config = dict(
    norm='rmsnorm',
    norm_eps=1e-05,
    rope_base=100000.0,
    qk_norm=False,
    attn_scale=0.177,
    bias='all',
    parallel_block=False,
    init_std_o=0.0484,
    init_std_down=0.0558,
    lr=0.00681,
    decay_shape='linear',
    final_lr_fraction=0.1,
    dataset='wikipedia_en',
)
Each number is 200 + 30 x the weight over the matrix's rms, rounded and kept within 0 to 999. Layers, rows and columns count from 0.

# layer 3 MLP down (transposed), 512x192, rms 0.0558, rows 162-164, columns 0-191
207,247,207,186,170,200,191,204,238,242,218,202,177,171,166,247,248,159,199,159,210,208,257,141,220,171,248,180,196,193,215,236,187,150,162,254,250,213,175,251,227,224,178,224,226,226,213,116,219,259,200,259,183,159,243,223,176,204,254,146,229,216,229,217,213,211,229,235,138,188,200,211,213,194,233,227,208,226,177,215,193,231,184,158,240,188,222,284,203,209,256,215,161,232,217,156,201,187,223,181,248,166,155,226,219,154,189,215,189,195,221,206,204,195,189,223,239,182,206,190,142,217,206,211,212,250,252,168,172,208,206,225,232,176,219,170,174,239,241,229,198,165,213,223,161,153,204,170,186,153,160,207,180,201,195,205,235,247,173,144,256,180,185,207,188,259,224,171,220,197,133,204,215,192,203,249,245,187,210,188,213,231,195,200,269,221,243,160,210,184,241,173
169,168,217,193,272,190,187,181,218,175,229,154,198,188,221,160,205,207,230,258,204,191,155,183,188,194,201,195,223,200,154,171,143,198,211,199,218,215,246,179,194,173,209,224,182,253,186,156,171,218,217,239,176,219,216,214,189,177,250,200,193,208,160,210,220,274,228,175,108,205,245,186,221,183,157,233,214,212,242,149,209,245,204,160,211,176,142,216,185,210,215,209,216,183,190,182,192,177,267,241,195,217,235,202,172,190,198,234,173,185,225,188,218,178,169,194,162,188,168,162,165,193,196,189,168,233,199,254,188,234,219,229,189,176,255,218,236,214,249,207,210,171,170,180,202,167,232,215,189,184,252,198,203,214,215,242,242,254,222,180,227,208,170,175,180,181,194,182,234,204,131,174,185,225,219,166,247,238,223,213,151,188,223,196,176,160,191,180,188,239,189,188
177,223,200,230,210,167,207,175,263,230,216,154,190,237,200,209,196,160,220,216,142,174,226,255,235,243,205,233,209,163,195,198,260,187,165,172,186,228,227,163,212,173,191,183,179,195,161,134,177,175,154,194,189,215,167,110,203,186,184,196,192,151,209,218,195,199,207,175,181,204,184,244,188,227,190,151,165,131,200,172,205,202,167,199,194,203,192,239,170,211,148,149,230,192,199,219,180,267,177,142,209,199,247,219,184,209,257,260,214,182,172,244,186,195,218,198,191,203,235,209,204,192,231,203,231,178,236,266,197,202,179,253,255,183,203,223,179,191,197,243,208,278,202,191,224,200,182,145,260,168,200,195,161,257,209,233,218,162,212,179,167,255,199,204,179,194,203,163,235,198,190,175,218,216,230,169,167,250,175,214,233,194,176,204,236,217,154,252,191,239,198,184
# layer 3 MLP gate, 512x192, rms 0.0573, rows 163-165, columns 0-191
156,175,201,189,177,195,201,165,178,289,176,158,183,190,188,214,204,200,201,171,190,154,130,189,161,162,208,211,173,206,153,204,203,184,217,245,193,224,193,230,176,206,230,260,176,187,170,216,162,202,169,146,223,215,197,237,183,245,215,175,261,217,220,225,199,195,209,217,203,208,212,204,189,191,176,187,180,194,159,150,198,206,180,178,234,211,197,133,252,188,180,189,226,197,192,203,213,189,198,239,184,195,231,187,184,174,180,223,201,202,231,179,207,239,196,201,213,226,180,229,155,230,173,169,214,169,167,276,171,251,216,174,247,200,223,148,199,187,151,235,147,194,232,183,229,205,194,163,182,198,191,255,217,170,160,221,209,243,194,134,215,213,200,204,193,197,187,187,210,198,218,159,203,207,196,175,227,196,173,270,160,207,176,192,185,177,191,252,224,203,191,194
216,246,208,229,161,194,198,242,203,235,155,206,178,136,238,163,241,215,223,128,227,173,139,212,216,204,228,227,253,170,219,199,143,198,221,181,164,140,191,179,189,210,165,177,243,198,218,228,178,183,181,236,186,206,222,210,212,222,192,187,222,252,230,187,144,221,156,226,183,114,167,171,161,232,173,181,197,174,243,199,208,179,241,182,190,151,156,166,207,250,174,215,166,211,205,237,197,162,179,181,195,228,199,136,197,210,240,244,197,174,195,201,221,151,235,226,214,173,104,167,179,225,170,201,198,225,257,160,251,149,244,192,171,222,167,174,241,189,197,176,189,281,201,174,218,228,208,218,204,226,209,230,193,208,180,212,223,228,183,227,197,159,203,165,160,198,182,163,177,210,169,228,209,173,225,173,208,216,215,190,193,277,193,167,232,203,232,180,178,201,132,198
234,205,231,169,169,171,215,166,228,201,220,184,215,193,175,169,172,161,190,201,196,206,220,207,233,195,181,182,236,140,220,200,205,198,154,202,191,172,217,222,196,168,212,199,241,215,184,282,201,176,193,195,151,154,205,187,158,193,257,179,227,185,220,211,143,187,207,207,160,182,217,207,205,219,237,212,191,194,200,225,162,224,179,192,228,177,211,237,188,168,240,182,188,150,170,204,146,227,203,206,163,210,222,178,177,215,201,196,180,267,230,218,215,189,223,207,228,204,225,188,222,171,223,215,171,206,202,171,181,173,188,227,235,213,159,144,262,202,245,174,190,160,178,172,223,219,141,175,180,226,163,205,185,228,199,216,215,175,205,240,212,242,201,145,254,163,211,164,175,244,192,192,178,211,182,160,273,175,185,195,204,172,175,204,200,178,136,216,174,152,203,183
# layer 3 MLP up, 512x192, rms 0.0543, rows 163-164, columns 0-191
182,216,230,231,201,215,204,222,197,196,188,184,171,199,100,197,195,201,180,168,165,213,174,177,172,179,251,230,184,218,209,180,247,153,239,183,189,197,136,246,194,178,209,189,204,187,173,170,238,277,186,226,195,219,191,232,188,184,244,206,196,253,193,221,164,173,177,224,216,214,192,210,206,189,221,195,171,221,205,226,202,181,155,233,180,232,267,171,156,217,174,197,204,250,197,147,202,125,183,205,176,190,202,155,197,196,236,155,181,222,208,250,216,200,240,205,239,221,217,226,205,166,203,150,240,193,184,226,212,177,145,163,209,144,147,237,181,193,186,199,165,213,202,180,189,189,195,259,180,186,216,179,164,180,166,223,140,196,184,176,229,163,241,223,219,234,223,227,213,214,181,210,229,246,189,245,159,210,241,221,220,201,134,214,217,242,234,227,243,176,222,181
192,196,183,183,177,172,201,193,147,215,136,197,239,166,156,212,226,213,208,169,169,208,179,182,198,189,152,198,208,185,201,234,201,123,210,190,191,230,169,227,226,200,176,180,123,173,226,227,203,168,224,245,225,192,217,204,193,168,245,188,239,140,129,150,186,190,198,182,207,185,207,187,234,180,251,239,201,168,191,195,196,165,162,197,198,156,275,217,199,183,249,141,183,212,174,191,186,240,176,194,153,229,167,197,186,164,206,182,172,223,163,129,197,233,187,155,248,140,127,195,211,192,164,224,171,241,218,204,198,141,212,184,216,254,217,161,218,193,237,185,183,206,207,200,193,184,210,200,223,226,201,210,209,219,228,156,178,193,219,251,232,157,139,177,203,250,176,186,181,190,216,232,168,249,172,223,191,200,207,180,174,154,227,208,180,159,176,141,195,225,171,199